Part of a small language model's weights: 199M tokens.
Each number is 128 + 24 x the weight over the matrix's rms, rounded and kept within 0 to 255. Layers, rows and columns count from 0.

# layer 2 MLP up, 512x128, rms 0.297, rows 422-448, columns 0-127
[[128 115 114 100  95 122 151 164 136 167 120  73 128 154  94 127 116 138 140 133 117 102 130 163 103 119  51 143 130 105 124 162  86 130 111 125 133 126 123 134 136 122 113 150  99 119 141 160 127 119 136  93 102 127 129 127 120 123 148 142 124 110 103 154 115 159 153 142 122 130 135 105 117 108 142 154 152  92 129 133 125 118 123 113 134 122 156 129 176 155 135 114 110 122 102 150 136 138 113  99 127 116 135 150 155 139 123 108 152 140 129 151 134 120 112 153 151  80 147 120 101 117 105 170 143 147 145 114]
 [110 146 132 152 204  84  96 109 155 135 121 125 131 113 181 115 103 112 102  96 142 132 100 114 125 113 157 151 179 110 119 167  98 141 150 140 133 107 131  95 135  85  84 118  90 131 158 138 137 126 123 150 126 148 116 134  82  74 122 134 160 128 112 127 140 109 148 123 150 120  98  73 152 168 128 120 107 119 143 164 144 131 112 142 123 105 167 128 165 141 115 149 101 138 163 117 130 108 165 104 134 119 191  84 136 147  81 102 138 172 140 109  94 117  82 147 162 119 147 127 136  95 152 124  95 135 155 153]
 [131 109 124 139 131 159  97 144 146 116 109 175 148 108 115 140  86 121 110 137 141 131 129 128  96 133 138 115 134 103 138 148 118 141 107 116  93  86 158 143 147  99 146 136 102 142 113 110  89 143 163 106 134 124 117 110 152 126 126 112 147 119 147 115 112 116  96 136  78 129 152 115 123 102  98 130  81 114 126 137 156 134 187  96 134 180 130 143 132 159 114 103 137 110 174 125 154 175 146 102 141 135 149  82 159 153 144 119 141 137 101 161 172 123 142 142 115 116 111 119 112  87 114 134 144 122 149 125]
 [146 142  70 115 121 134 143 143 141 119 135 124 108 155 140  94 145 183 151  83 167  94 128  68 131 142 140 115 141 112 102  87 150  99 103 156 136 104 134 160 141 159  91 144 158 187 147 150 122 166 161 149 162  96 142 126 129  98 137 133 102 128 151 119 106 108 107 126 109 130 111 149  99  92 105 101 100 158 161 111 122 112 183 155 110 113 170 191 168 139 123 118 119 177 120 144  98 142  73 144 111 145 154 127 135 134 156 106 150 138 154 124 145 116  95 123 147 123 116 163 119 127 120  80 111 152 145 156]
 [157 144 177 160 108 137 121 164 139 117 130 144  82 141 108 149 152 111 152 167  94 150 137  92 131 112 107  96  76  85 146 130 127 113 104 120 179  74 120  86 133 201 143 111 101 125 134 131 131 132 109 124 119 140 161 146 127 116 126 131 119 120 111 126 124 124 135 139 109 130 133 112 164 141 120 120 173 126 123 154 123 129  88 112 129 126 122 144 108 148 112 167 125 129 141 115 104  86 115 137 119 168 134 132 114 207 105 106 143 130  99 126 110 141 117 118 151 129 118 105 128 118 122 125 136 129 159 167]
 [129 106 133 198 148 118 152 136 109 127 148 114 183 115 119 107 134 162 138 142 133 143 117 130 107 174 112 140 128 158 170 127 108  92 165  84 119 113 130  98 110 110 141 130 117 207 111 162  83 132 125  95 123 145 124 123 127  97 115 155 166 137 151  88 148 105 101 117 162 145 132 145 184 136 145 124 177  88 121  88 132 161  90 145 135 130 122 101 120 138 139 143 118 141 125 161 115 150 136 119 164 132  91  98 130 126 124 118 110 158 114 124 132 124 115 164 140 131 132 116 186 137 145 139 110 110 143 152]
 [150 124  73  95 153 146  92  92 188 124 128 147  95 136 142 104 107 111 134  86 111 154 150 160  82 174 113 107  62 151 150 153 123 139 147 129 131 139 136 146 116 162 121 138  93 141 151 114  68 111 149 136 140 122 118 135 139 104 119 175 102 136 156 104 136 162  93 142 152 118 147 125 138 130  97 120 145 132 107 167 149 147 124 119 189 112 143 119  99 126 156 165 149 105 131 124 129  98  98 156 116 113 142 125 204 158 129 154 177 104  91 146 160 113 130 104 177 138 105 133 118 111 155 152 132 116 147 148]
 [126 132 153 121 125 128 118 153 110 143 126 124 116 101 160 123 118 127 176  78 122 191 133 151 115 133 114 151 127 152 157 142 119 112 130 139  85  82 141 141 121 166 119 149 155 119 118 138 107 150 142 123 137  81 115  98 132 102 151 139 121 124 180  80 107 121  75 148 127 129 116 146 115 151  86 173 160 119 166 131 106 145 117 142 136 144 147 113 131 133 115 124 148  44 111 125 143 149 147 142 147  79 131 179 115 113 134 123 121  96 113 151 143 104 129 158 127 102 121 153 144 183 136 161 135  83 152 137]
 [181 105 106 200 128 122 123 126 155 174 120 141 175 167  96  61 170 144 133 147 123 112 145  99 146 199 131 116 116 114 133 167 146 127 106  79  97 119 120  97 111 155 155 137 123 116 112 126  91 119 138 126 143  90 128 145 112 112 157 151 154 144 132 104 127 139  98 129 128 128 100 116  99  93 131 113 144 112 159 102  80  95 186 169 107  97 141 128 129 144 103 126  96 111 160 166 130 119 152 151  99 121 142 169 189 133  69 132 137 102 126 116 107 148 158 123 139 140 179 130 125 160 122 107 118 139 160  94]
 [125 117 120 104 136 131 170 126 127 163 123 122 122  92 132 123  87 116 141 166 129 111 129 186 143 111 147 160 134 126  84  97 137 114 116 123 105 119 123  88 165 133 108 148 163 113 117  93 100 159 135 147 144  96 114 131 121 155 140 110 133 145 163 159 122 114 113 113 161  95 126  88 116 129 128 125  82 137  93 125 114 111 155 129 100  93 135 141 125 142 118 110 167  91 140 127 131 131 148 129 122 122 129 152 123 116 133 132 139 117 164 157 117 149 144 123 124 135 133 116 129 116  84  73 147 139 108  92]
 [120 104 105 148 144 158 154 116 142 162 107  99 119 140 145 137 141 139 144 158 122 159 137 153 150 109 134 142 145 146 166 125 146 123 104 131 113 145 109  84 135 141 123 161 134 131 111 134 129 135 124 101 125 134 123 130 142 132 115 129 118  86 145 137 132 136 119 143 114 119 110 158 117 191 139 140 129 118 180 143 141 110 113 136 113 102 133 118 110 105 155 139 170 117 148 127 106  87 133 115  93 152 113 102  97 153  92 175 164 116 153 123 154 156 150 127 120 134 136  88 136 151 117 141 160 105 136  99]
 [154 120 130 151 126 105 134 100 134 167 137 162 164 123 103 118 123 132 167 171  98 130 102 151 159 115 137 115  95  85 185 126 105 142 131 115 130 153 103 117 130 129 121 140 141 129 133 108  99 115 151  91 130  54 142 120 121 152 119 152 146 132 138 185  64 131 140 142 142 109  96 193 130 142 159 121 124 159 114 156 151  98 101 120 173 158 137 115 144 132 124 100  76 109  95 111 105 153 115 154 155 138 127 143 116 138 115  98  90 152 106  94 137 129 147 134 134 158 156 168 120 149 105  83 119 164 141 136]
 [ 94 124 136 111 174 150 153 130 160 151 116 131  69  89 154 145 119 136 120 131 131 119 168 164 131 118 144 108 116 137 123 103 147 127 108  91 155  87 108 137 113 155 119 140 146 158 131 133 118 122 136 122 149 133 142 149 117 106 146 142  69 120 107 146 164 115 111 115 119 145 156 145  70 127  96 161 152 130 148  73 117 137 115 148 157 128 119 126 188 134 146 106 133 118 104 112 123 134 133 107 132 122  99 141 142 165 106 119 138 153 144 157 122 151 131 123 146 132 154 136 115 119 150 156 141 133 103 112]
 [ 99 117 170 122 125  65 141 130  90  88 181 110 171 105  94 145 152 128 153 168  93 146 134 158 104  99 145  94 166 134 122 134 146 145 132  91 143 159 145 121 119  99 127 103 120 117 160  81 137 131 125 125 122 123 121 114 122 142 141  80  98 135  93 101 148  96 148 141 129 156 140 135 145  89 122 144 106 132 149 140 135 101 101 127 117 155 159 112 134 168 137 111  50 118 169 108 112 126 142 103 135 177 116 140 138 126  99 151 112 114 108 104 117 114  78 104 112 104 101 148 169 141 141 128 139  94 157 101]
 [153 139 105 138  69 119 165 163 150 106 115  97 169 146  96 112 167 151 203 131 131 168 109  85 108 130 100 126 137 174 137 147 110 124  98  81 144 146 152 139 117 153 143 112 149 135 115 122 122 125  95 136 135 136 131  94 111 190 141 183 109 143 132 103 144 158 151 114 154 128 130  97 138 138 101  87 130 113 117 135 148  96 120 157 109 139 125 143 147 129 124 141 115  79 173 110  97 135 128  80 152 128 169  89 144 113 178 141  94 140 137 176 135 145 121  88 124 143 141 112 136 107 141 101 148 100 132 139]
 [168  79 126  78 134 103 148 170 116 125 167 139 137 144 139 119 168 139 123 152 106 120 140 152  81  95  90 161 121 101 130 145 119 163 142 142 127 128 111 127 171 121 128 124  94 114 121 195  68 158 139 139 125 136 169 143 110 118 147 111  89 115  87 139 106 127 143 147  94 156 125 135 134 109  97 128 131 147 141 121 137 139 122 120 126 144 158 130 171 146 135 178 130  69 126 145 141 110 105 116 143 115 108 130 133 122 140 120 143 144 129 144 154 127  96 133 156 142 115 141  99 100 113 128 163 123 138 110]
 [138 132 104  91 102 151 154 137 112 114 179 127 100 116 109 111  95 137 109 133 123 118 131 138 111 191 142 194 136 143 120 140 134  87 116 129 121 142 126 107 145 142 125 127 121 132 157 158 108 108 143 133  70  87 123 165 121 123 140 173 119 166 137 125  69 146 129 167 147 124 118  72 155 141 151 166 125  96 130 123 109 169 110 112 125 137 166 131 127 103 155 105 111 121 140 129 128 138 157 152 182 142 111 129 142 131 145 110 140 159 139 139  81 121  77 100 146  96 125 142 134 161 106 118 153 147  84 137]
 [149 122 130 144 131 119 137 138 120 139 128 136 150 170 138  55 124 146 127 177 163 103 152 102 133  67 148 116 115 148 108 120 130 112  95 164 131 139 133 117  95 139  90 180 106 140 146 112 113 173 129 107 146 136 166 103 127 121 133 114 130 114 120 117 173 137 116  98 121 145  77 138 140 166 103 100  94 109 112  97 142 126 169 146 151 147 151 125 118 167  97 111 175 135 139 142 142 131 154 124 136 145 114 133 117 122 189 119 125  75 143 115  74  61 141 136 103 106 146 151 132 127 101 123 142 161  97 156]
 [129  98 116 142 131 143 151 138 106 134 134 120 122 131 158 154 155 126 115 139 131 147 133 136 141 132  91 145 165 142 158 133 148 113 147 123 186 113 156  70 136 150 133 142 166 148 128 155 139 130 152 165 145 154 167  97 119 107 135 124  82 109 104 154 178 132 106  98 130  91 135  86 146 154 141 157 135  92 140 118  65 138 154 164 102 121 184 115 149  85  98 115 125 124 111 113 149 149 133 133 105 102 139 103 138 129 112 133 116 112 139 131 126  91 119 146 125 109  96 115 137 103 107 142 145 110 119 121]
 [ 78 140 120 135 174 136 123 130 119 145 117 123 102 159 108 133 138 139 137  97 128 110  99 144 162  78 103 104 127  95 159 117 119 105 117 143 155 112 120 110  83 115 103  72 125 178 108 113 133 128 102 127 115 146 131 133 147 121 134 115 120 134 135  62 141  90  91 143 123 113 156 147 111 164  71 103  58  79 151 143 112 159 127 145 113 143 103 153 102 112 124 128 155 112 139 113 119 125 188  99 144 131 145 131 130 118 124 139 150 144 166 103 115  70 115 119 141 150 153 131 111  94 121 116 144 159 116 121]
 [101  78 143 163 114 157 141 129  98 147 144  88 138 115 164  94 147 135 125 138 153 115 151 115 106 147  89  85  94  84 187 106 112 117 124 132 123 164 126 151  99 104 135 119 153 156 143 115 141 113 104 142 155 124 109 120 117 107 116 167 126 137 114 125 145 124 131 149 125 162 157 146 147 150 146 132 159 116 178 157 147 126  92 147 151 131 160 134 134 143 150 110 155 140 137 125 102  99  82 126 104  92 112 104 119 113 113 116 102  84 120 173 122  92 163 162 121 129 136 125 135 162 118 170 144  73 121 173]
 [145 128 115 118 147 158 113 149 156  68  98 136 106 126 137 104  91 137 146 141 147 119 129 132 169 149 123 112 110 107 121 114 134 148 161 106  70 105 154 131 107 112 106 128 133 131 118 127 118 103 107  78 127  92 134 149 129 106 132  95 123 113 130 171 124 124 112 114 108 100 131  94 167 120  94 123 116 115 118 122 109 110 112 133 166 159 101 127 146 133 131 129 100 115 109 141 128 156 145  87 195  84 128 121 209 118  96 107 129 101 171 139 142 129 112 140 111 157 125 113 123 116 139 188 131 108 133 138]
 [110  78 142 146 101 127 150 130 138 128 164 127  96 152 160 107 124 128  99 110 112 120 120 120 119 119  72 119  90 177 131 159 148  93 171 147 123 136 143 109 104 141  58 119  36 185 116 137 130 111 115 156 109 140  90 115 108 118 130 116 137 145 116 112 132 121  86 176  89  96 112 126 173 101 128 141  89  99 106 148 175 161 158 104 116 125 149  98 149 134 134 122 154 128  77 135 182 123 151 117 157 178 140 138 103 153 147 129 119  97  81 128 111  76 146 120 153  88 140 103 135 125 102 128 166 135 108 160]
 [119 139 149 124 155 149 125  76 131 159 122 129 172 174 142 115 120 140 114 120 115 137 113  97 125 145  76 185 108 116 150 132 159 124 131 173  97 134 166  95 155 153 141 115 142 107  82 126 113  91  91 113 135 139 146 119 160 157 137 134 109 122 169 118 173 104  91  98 134 143 159 147  92 146 138 147 118 100 129 150 122 152 113  87 145 148 121 118 154  97 180  98 139 156 107 115 144  94 162 128 162 120 152 107 107 123 157 103  88 136 130 157 134 106 104 137 133 102 158 124 106 117 146 144 137 140 131 116]
 [123 137 116  87 126 140 188  56 117 154 169 138 120  97 150 110  95 124 121 142 148 107 163 163 143 142 128 123 113 124 108 150 171 160 111 140  86 131 141 113 155 107 144 152 104 138 149 139 150 159 140 113 141 126  95 141 154 102 126  95 135 133 155 145 145 137 109 166 114 175 139 111 108 135 132 146 113 123  91 123 125 140 124 104 126 143 140 108 120 110 164 113 125 180 186 144 146 129 156 115 100 169 129 120 130 151 135 152 124 138  97 152 146 146 145 113  78 133 143 137 117 151 136 151 132 164 107 124]
 [122  92 128 117 134 123 136 132 124 103 167 157 129  87 103 155 146 137 113 138 124 134 112 152 177 123 145 139 127 105 106 137  95 115 139 135 117 123 155 145 139 121 121 151 171 111 167 111 139 130 114 101  97 174 196 105 137 151 172  85 107 120 156 114  95  84 125 109 139 187  66 113 118 155 106  91 107 185 122 107 167 143  68 164 135 132 200 128 135 131 162 133  89 145  83 108 117 130 124 113 131 148 112  89  64 137  83 142 144  94 103 115 173 110 103 129 175 136 127 121 108 117  52 150  88 166 131  89]
 [ 97 109 154 115 169 138 183 110 125 174 147 100 148 167 144 171 118 167 124 126 102 117 107  98  75 159 137 113 119 137 104 116 133 181 166 147 110 151 124 130 121 128 162 100 117 130 184 145 110 118 129 142 122 127 133  86 124 132 131 138 167 138 148 186 149 173 135 169 139  94 143  91 165  87 124 132 167 178 150 115 120 107 110 157  94 165 113 133 125 104 177 170  73 152 130 132 141 118 133 126 154  89 159 114 139 120 135 125 127 140 123  89 132 144 134 145 134  64 119 132 143 121  66 155 141 133  97 124]]
# layer 2 MLP down (transposed), 512x128, rms 0.585, rows 422-448, columns 0-127
[[131 136 131  65 139 152  76 134 117 111 166 126 118 102 101 110 100 132 140 160 117 175 123 172  97 116 126 113 128 151 125 105 125 185  84  79 125 102 121 135 104 118 141 119 110  98 131 129  91 146 108  85 154 169 116 146 137 103 123 146 144 120 134 120  88 112 156 117 101 140 117 118  97 166 137 133  97  77  92 140 122 102 154 151 117 149 102 106 107 123  88 113 103 132  84 121 135  94 124 139  84 147  97 139  98 115  89 133 116 131 120  93 103 123  93 161 113  83 115 151 150 122 101  95  76 114 153 181]
 [152 105 136 113 140 148 170 149 148 117 141  79 117  98 133 124 117 102 149  73 112 114  80 136 128 154  80 110 128 135 116  99 155 126 113 116 151 108 117 106 111 127 108 120 147 137 154 125 143 102 153  61 155 117 115 140  94 141 128 111 111 104  95  80 100 144 131 150  91 143  87 119 121 139 138 121 121 137  99 122 108  84 163 108 101 139 133 150 134 122  96  75 155 144  93 111 152 116 107 109  87 120 139 134 105 192 122 160 143 140 150 115 116 151 122 125 123 180 100 122  78 160  96 105 105 119 122 171]
 [161 123 127 174 122 101 123 126 103  79 124 126  97 155 125 114 156 130 128  94 101 155 141 149 133 121 134 149 135 149 131 152 126 146  90 113 121 150 131  91 143 148 105 151 120 124 137 121 158  98 104 127 151 130 182 129 161 154 139 142 145 123 111 133 160 121 124 139 168 116 127 120 123 125 134 111 136 139 132 112 143 143 120  77 125 125 149 116 113 133 129 114 130 119 112 118 123 118 132 107 128 141  77 115 124  86 132 142  83 139 110 121  75 127 138 159 136 144 163 118 114 113 109 213 152 112 136 166]
 [149 133 105 115 140 129 124 131 130 113 117  84 184 121 114 128 125 155 152  95 152 124 110  75 117 142 106 167 102 154 193 146 167 128 100 144 143 104  97 114 134 131  79 139 145 115 140 116 126 121 174 148  66 154 125 125  93 133  90 105  99 160 140 117 138 117 123 122 134 164 168 135 186 117 122 101 122 128 156 144 126 150 159 132  96 130 155  97  99 153 118 101 131 206 106 139 147 125 143 105 101 107 145 153  95 157 105  98  98 148 109 158 134 153 168 129 154 166 120 153  96 146 172 109 161 146 137 136]
 [156 110 116 105 145 100  94 149 125 118 137 168 129 133  99 120 112 115 110 108 154 156 126 145 102 141 118 169 177 120  94 107 140 115 160 146 147 143 123  90 116 117 121  76 152 118 158 145 140 163 116 112 138 151 101 157 105  99 131 144 158 129 120 136 112 161 144 149 141 126 135 151 120 129 146 113 105 145 104  99 113 105 104 136 162 144 142 108 126 151 123 109 171 102 115 121 156 118 111  83 114 152 104 111  99 136 140 109  57 117 137 111  83 160 153 146 114 111 106 162 131 143 117 123 155 125 154 179]
 [160 132  89  97 176 167 124 110 151 169 118 131 142 153 112 124 199 156 147  85 181  88 144 127 149 134 134 148 134 115  77 101 154 119 128 117 108 124  94 138 144 145 137  81 136 146 137 119 142  89 122 108 163 126 110 106  95 160 133 149  94 130 125 149 142  93 102 156 147 124 165 158 101 108 173 155 118  97 129 156 123 136  90  99 100 135 161 134 119 117 147 129 175 147  99 145 112 151 118 100 161 114 125 121 114 110 103  95 129 110 150 151 182 128 144 131 146 132 142 161  98 137 122 126 134 145 149 130]
 [125 108 132 153 116  91 142 172 127  99 155 111 144 129 149 142  88 144  88 110 175 111 134 152 180 114 121 127 133 115 144 114 120 112 146 125 135 164 184 114 112 103 124 122 152 144 125 141 148 136 120 124 117 132 110 106 112 148 159 121  97 167 150 108 138 104 133 129 167 135  94 157  94 121 127 124 132 156  85 150 149 123 117 138 100 165 158 141 131 128 113 166 126 151 138 138  76 102  71 110 172  74 119  99 165 121 138 118  95  89 124 142 136 157 100 134  96  94 102 122 108  92 128 174  99 122 145 122]
 [101  97 127 136 151 182 148 119 134 152 125 113 162  88 139  78 146 101 139 133 131 103  84 149 101 148 114 110 157 116 127  96 139 141 139 145 111 135  62 123  82 113  89  61  99 166 103 133  92 134 150 151 152 126 112 153 109 130 165 131 121 158 111 161 109 135 144 111 131 147  96 136 162 111 112 133 135 133 126 106 101 134  94 147 139 161  97 102 130 109 109 111 136 146 121 143  93 162 123 134 147 133  86 138  99 156 120 119 127 108 172 119 128 151 135 156 119 121 153 166 134 119  92 150 105 127 144 142]
 [ 95 154 156 105  79 163 128 136 142 126 123 104 156 148  90  64 138  70 202 143 150 111 121 110 167 114 137 150 138 108 123 128 100  95 108  73  85 112 109 137  93 144 137 108 103 143 147  98 128 158 150 109 135 121 101 160 172 123 145 156 134 107 101 100 110 125 125 147  91 121  96 141 172 121 136 109 102 113  82  67 128  96 114  99 104 122 109 173 153 110 102 139 145  95 130  88 126 121 141  95  98  93 136 136 142 121  99 106 138 151 168 127  63 124 110 106 109 129 109 119 158 146  82 123 127 160 116 140]
 [108 103 146 183  72 111 121 117 145 128  86 128 184 182 121 133 128 129 143  85 138 129 124 175 108 173 156 119 147 130 134  81 123 124 117 128 131 110 154 154 181 155 144 146 166 142 161 154 130  93  99 126 139  64 124 126 135  92 118 105 151 137 118 103  98 137 148 126 144 144 113 147 126 133 119 148 135 120 152 155 141 145  94 110 141 109 139 116  82 146 159 152 144 108 138 113 144 125 174 102 130  94 125 116 123 140 124 138 123 129 127 156 122 138 112 157 126  96 129 138 167 123 171 137 155 120 146 135]
 [148 119 121 114 119 104  96 169 104 132 142 124  83 124 145  76 100 138 134 106 145 138 135 112 120 125 128  98 103 112 148 109 109 152 173 155 163 107 110 126 163 130 150 121 118 155 165 157 110 126  89 147 134 137 143 128 129 177 132 121 192  97 133 142 119 123 160 124 181 113 132  75 134 125 141 131 110 169  90 138  99 180 146 156 126 121 161 112 145 150 115 126 159 121 150 153 146 153 142 114 115 140 104  96 162 123 115 178 120 140 125 128 125 147 139 114 128  90 121 142 111 117 128 136 163 157 138 142]
 [ 98 155 141 125  82 169 125 113 134 109 123 143 121 124 131 136 127 133 138 135 142 137 110 141 130 123 128 133 131 115 157 133 123 120 102 146 164 166  87 109 131  68  80 136 113 128  89  94 123 169 135 132 127 110 137 142 168 109 104 160 135 128 130 151 106 128 147 122 164  98 124 126 125 126  96 127 140 162 170 125 132 126 119 106 115 104 105 117 113  88 118 107 114 124 166 127 120 128  75  95 110 129 102 164  88 157 132 149  85 132  95 111  93  88 148 155 129 152 174 117 115  71 156 103 145 137 123 138]
 [106 104 148 136  61 142 127  78 102 146 126 124 149 127 112 157 119 114 152 177 142 152 144 149 166 140 118 136 134 134 118 136 137  93 159 163 111 153 127 166 158 120 133 128 100 136  90 153 128  82 107 147 116 146 123 112 117 123 126 152 135 121  81 124 145 101 140 136 122 135  85  97 135 115 155 108 155 157 118  88  81 129 142 131 101 141 132 120 120 113 128 158 106 123 156 145 119 150  85 126 125 114 120 107 145 168 104 108 115  77 144  88 105 150 151 132 105 147 178 103 117  84 120 128 101  80 149 146]
 [129 123 134 131 141 150 121 103 198 112 142 135 124  93 111 150 130 134 133 109 128 114 138 132 112 176 131 174 177 126 149 111 156 132 121 168 133  86 142 140 144  82 125 116 137  97 107  83 170 144 155 149 100 104 116 100 130 133  88 155 116 147 115  90  98 131 141 113  92 109 104 150 134 129  82 121 109 151 141 130 134 142 170 118 133 140 144 140 100 103  96 130 144 154 140 121 120 138 101 159 140 121 140 123  93 120 110 144 149 156  89  35 125 152 122 160 137 112 128 178 172 159 114 110 136 161 158 171]
 [136 116 139 144 107 174  88 109 107  82 184 153 112 150  93 129 106 135  95 149 131 135 123 169  93 185 117 126 114 121 111 107 121  98  91 167  78 143 101 172 109 152 129 125 110  97  95 130 118 160 136 148 146 157 141 124 114 136 133 119 130 176 152 160 167  95  66  82 100 133 109 131 128 152 165 138 134 137 135 174  78 125 155 111 113 126 124 153 131 130 160 140 124 163 111  98 136 170 146 133  86 133 138 128 171 103 102 151 154 118 110 135 144 142 106 107 177 212 129 115 129 173 142 119 127 163 147 159]
 [ 98 145 105 138 135 174  86 133 127 152 154 127 110  96 118 124  94 107 130 154  91 138 164 150 115 116 113  90 120  80 156 101 154 142 105 136 130 142 118 151 106  85 128 144 134 128 108 160 123 114 156  90 149 137 112 152 141 151 152 104 128 135 132 136 113 110 147 129 142 114 162 108  99 143 134 162 161  73 108 132 124  70 174 126 160 157  90  95 102 120  95  94  96 128  78 119 142 138 107  76 101 170  88 120 146 118 131 181 121 170  75 114 110 143 127 162 118 131 107 167 152 146 145 117 100 173 134 139]
 [ 65  85 106 106 135 136 145 107 136 138 115 149 134 121 122 151 151 132  92 123  96 116  90 125 124  77 146 143 161 112 164 128 104 161 119 134 154 152 135 110 102 115 200  97 136 125 149  67 176 128  98 116 145 129 133 111 126 129 121 126 152 131 131 152 144 131 152 114 111 111 146 143 133 116 124 142 152 122 141 136 109 108 115 157 139 113 117 129 107 152 125 138 152 148 110 158 165  95 135 117 106  87 128 127  80 171 131 131 103 112 134 130 221 139 132 145 150 121 119 122  96 149 130 115 109 103 105 151]
 [116 112 151 113 134 110 114 161 109  96 121 119 124 134 115 160 125 115 142 113 170 142 134 177 112 177 100 126 103 109 115 158 112  80 127 102 161 160 171 125 108 168  86 132 106 126 107 102  98 113 135 112 155 111  91 143 118 138  74 135 131 140  99 119 156 143 125  81 133 127 138 136 112 109 136  78 159 159 147 129 140 147 126 103 144  79 173 146 105 159 113 131 166 107 123 151 150 144 120 175 142 125 137 141 130  94 200 138 127 119 143 122 123 128 143 123 114 105  83 120 155 120 155 154 133 172 128 117]
 [131 139 164 137 100 142 117 153 128 141 123  97 120 139 118 113 122 144 183 148 111 117 171 106 156 158 128 141  95 144 113  96 134 135 128 138 139 153 115 187 133 128 172 118 130 146 109 157 123 143 134 123 102 140 107 171  96 135 117 103  95 129 142 105 119 113 168 147 101 154 157 134 145 132 166 169 127 187  97 110 126 109 139 150 139 174 108 146 126 153 148 117 149 137  86 171 117 124 142 118 126 145 145 102 116 128 110 131 140 117 145 144 151 116 130 132 118 133 184 148 113 110 152  82 123 117 137 116]
 [ 86 161 118 136 104 164 148 136  69  65 110 149 113 167 114 127 110 101 108 171 118 134 151 153 146 130 127 134 125  94  94 124 117 138 150 120 138 104  80 134 104 179 158 160 141 139 138 120 173 158 108 138  92 103 151 146 150 153 161 153 165 116 111 113 162 152 118  92 131  89 128 177 154 149 106 145 138 116  90 120  89  85  93 112 120 140 124 103 110 138 125 145 148 111 121 104  90 113  99 115 123 141 137 139 150 106 137 123 136 155 119  89 120  88 144  96 126 145 102 146 138 121 129 160 145 148 118 117]
 [125 126 154 124 134 184 150 133 137 118 135 107 119 152 136  94  84 121 144 145 115 155  88 153  87 115 157 152 127 124  96 129 133 150 134 120 150 163 111 120 126 145  79 108  96  74 109 109 117 164 152 115 133 124 142 175  94 141 143 119  90  54 139 116  97 141 125 108 149  93 122 137 168 133  96 161  78 113 103 145 125 141 160 100 121 137 115  98 141 116 101 108 129 119 140 114 109 126 145 146 160 149 130 180 144 154 124 120  94 144 152 126 119 128 140 155 142 105 127 127 158 124 158 132 159 168 103  81]
 [116 128 126 187  84 100 128 161 142 170 148 107 125 117 106 117  93  92  74 119 145  85 111 160 150 131 107 139 127 137 173 119 140  99 143 115 127 127  92 113 101 146 115 153 131 125 127  98 114 120 114 164 109 185  96 130 113 144 163  94 170 133 134 131 121 151 137  96 170 139 142 103  77 145 137 106 112 125 152 137 121 127 156 151 158 122 140 123 111 138 118 137 158 128 114 140 149 127 104 111 144 119  85 124 104 130 134 110 109 115 118  98 142  89 119  93  89 132 115 123 143 131 159 167  94 123 120 145]
 [174 150 144 153 106  97 145 148 171 133 137  97 135 146 130 160 107 138 144  60 146 108 109 140 117 173 136 135 138 121 107 148 121 115 157 149 131 137 152  55 127 129 111 148 174 120 133  93 141 105  98 110  97 144 102 104 131 111 154 155 128 110 101 149 113  95 127 108 168 137 149 130 108 155 151 122  74 161 109 176  85 118 101 149 128 127 174 119  77 163 134  97 143 119 156 124 126 142 151 136 158 163 101 127  85 158 134 138 151  93 127 141 157 114 144 109 132 133 143 129 125 138 153 169 103 116 137 108]
 [129 118 142 158 120 141  65 153 138 119 170 108 165 140 163 127 148 184 100 108 177  95  89 100 136 143 128 148 123 102 161 108 138 107 108 121 130 120 136  83 174 126 156 147 111 113 146 111 131 106 101 163  67 128  96  97 132 135 152 138  86 115 108 135 114 144 117 142 119  91 130 156 111 123 115 112 146 101 124 120 140 163 122 130 122 154 161 122 144 113 110 117 142 119 132 139 114 117 157 148 108 168 122  98 145 143 113 132 117 164 172 145 121 132 102 136 106 132 164 122 112 107 116 176 150 145 151 132]
 [147  83 124 138 109 101  96 114 156  83 105 119 144 137 130  99 123 146 145  83 149 129 146 148 133 131 152  82 144 123 144 104  93 126 104 128 172 139 131 147 148 113 177 108 140 139 122 148 101 157 142 150 139 114 155 113 121 165 116  81 144 113 142 180 119 135 193 114 109 141 132 141 113 141 135 134 119 140 135 178  77 115 129 154 128  99 164 153 147 128 103 107 140 150 111 105 146 125 124 145 114 109  95 121 117 145 144 172 110 105 122  81 112 150 153 174 166 140 174  54  93  96 134 148 120 114 105 147]
 [102 141 118 130  96 128 151 100 137 168  69 105 144 128  76 118 118  88  93 131 116 127 165 105 124 114 122 102  98 166  95 163 114 124 109  99 170 149 105 103 111 128  79  97  74 154 130 146 118 119 151 152  83 131 135 118 155 139 173 141  63  95 128  66 142 106  91 153 157 120 132 120  85 150  90 141 122 107 144 136 139 105 121 131  96 136  98 175 153 135 124 130 100  96 151 142 154 105 111 116 154 152 108 119 107 109 108 140  84 151 128 149 116 114 171 119 133 161 135 141 126 140  79  90 185 132 152  83]
 [136 121 123 131 109 100  93 114  64  74  71 177 151 114 122 155 136 102 104 138 151  65 101  78 113 138 147 117 150 100 105 143 145  90 161 158 115 112 133 122 164 151 155 163 131 110 130 102 154 154 161 168 172 154 110 101 144 129 126 144 123 120 107 116 136 119 107 138 111  97  66 103 122 151 126 127 126 123 127 128 100  93 139 139 134 127 128 124  84 122 137 122 175 104 195  92 128 115 138 130 165 144 103 103 180 157 149 166 174 152 121 161 165 146 103 133 120 145 123 126 129 127 111 108 129 150 119 143]]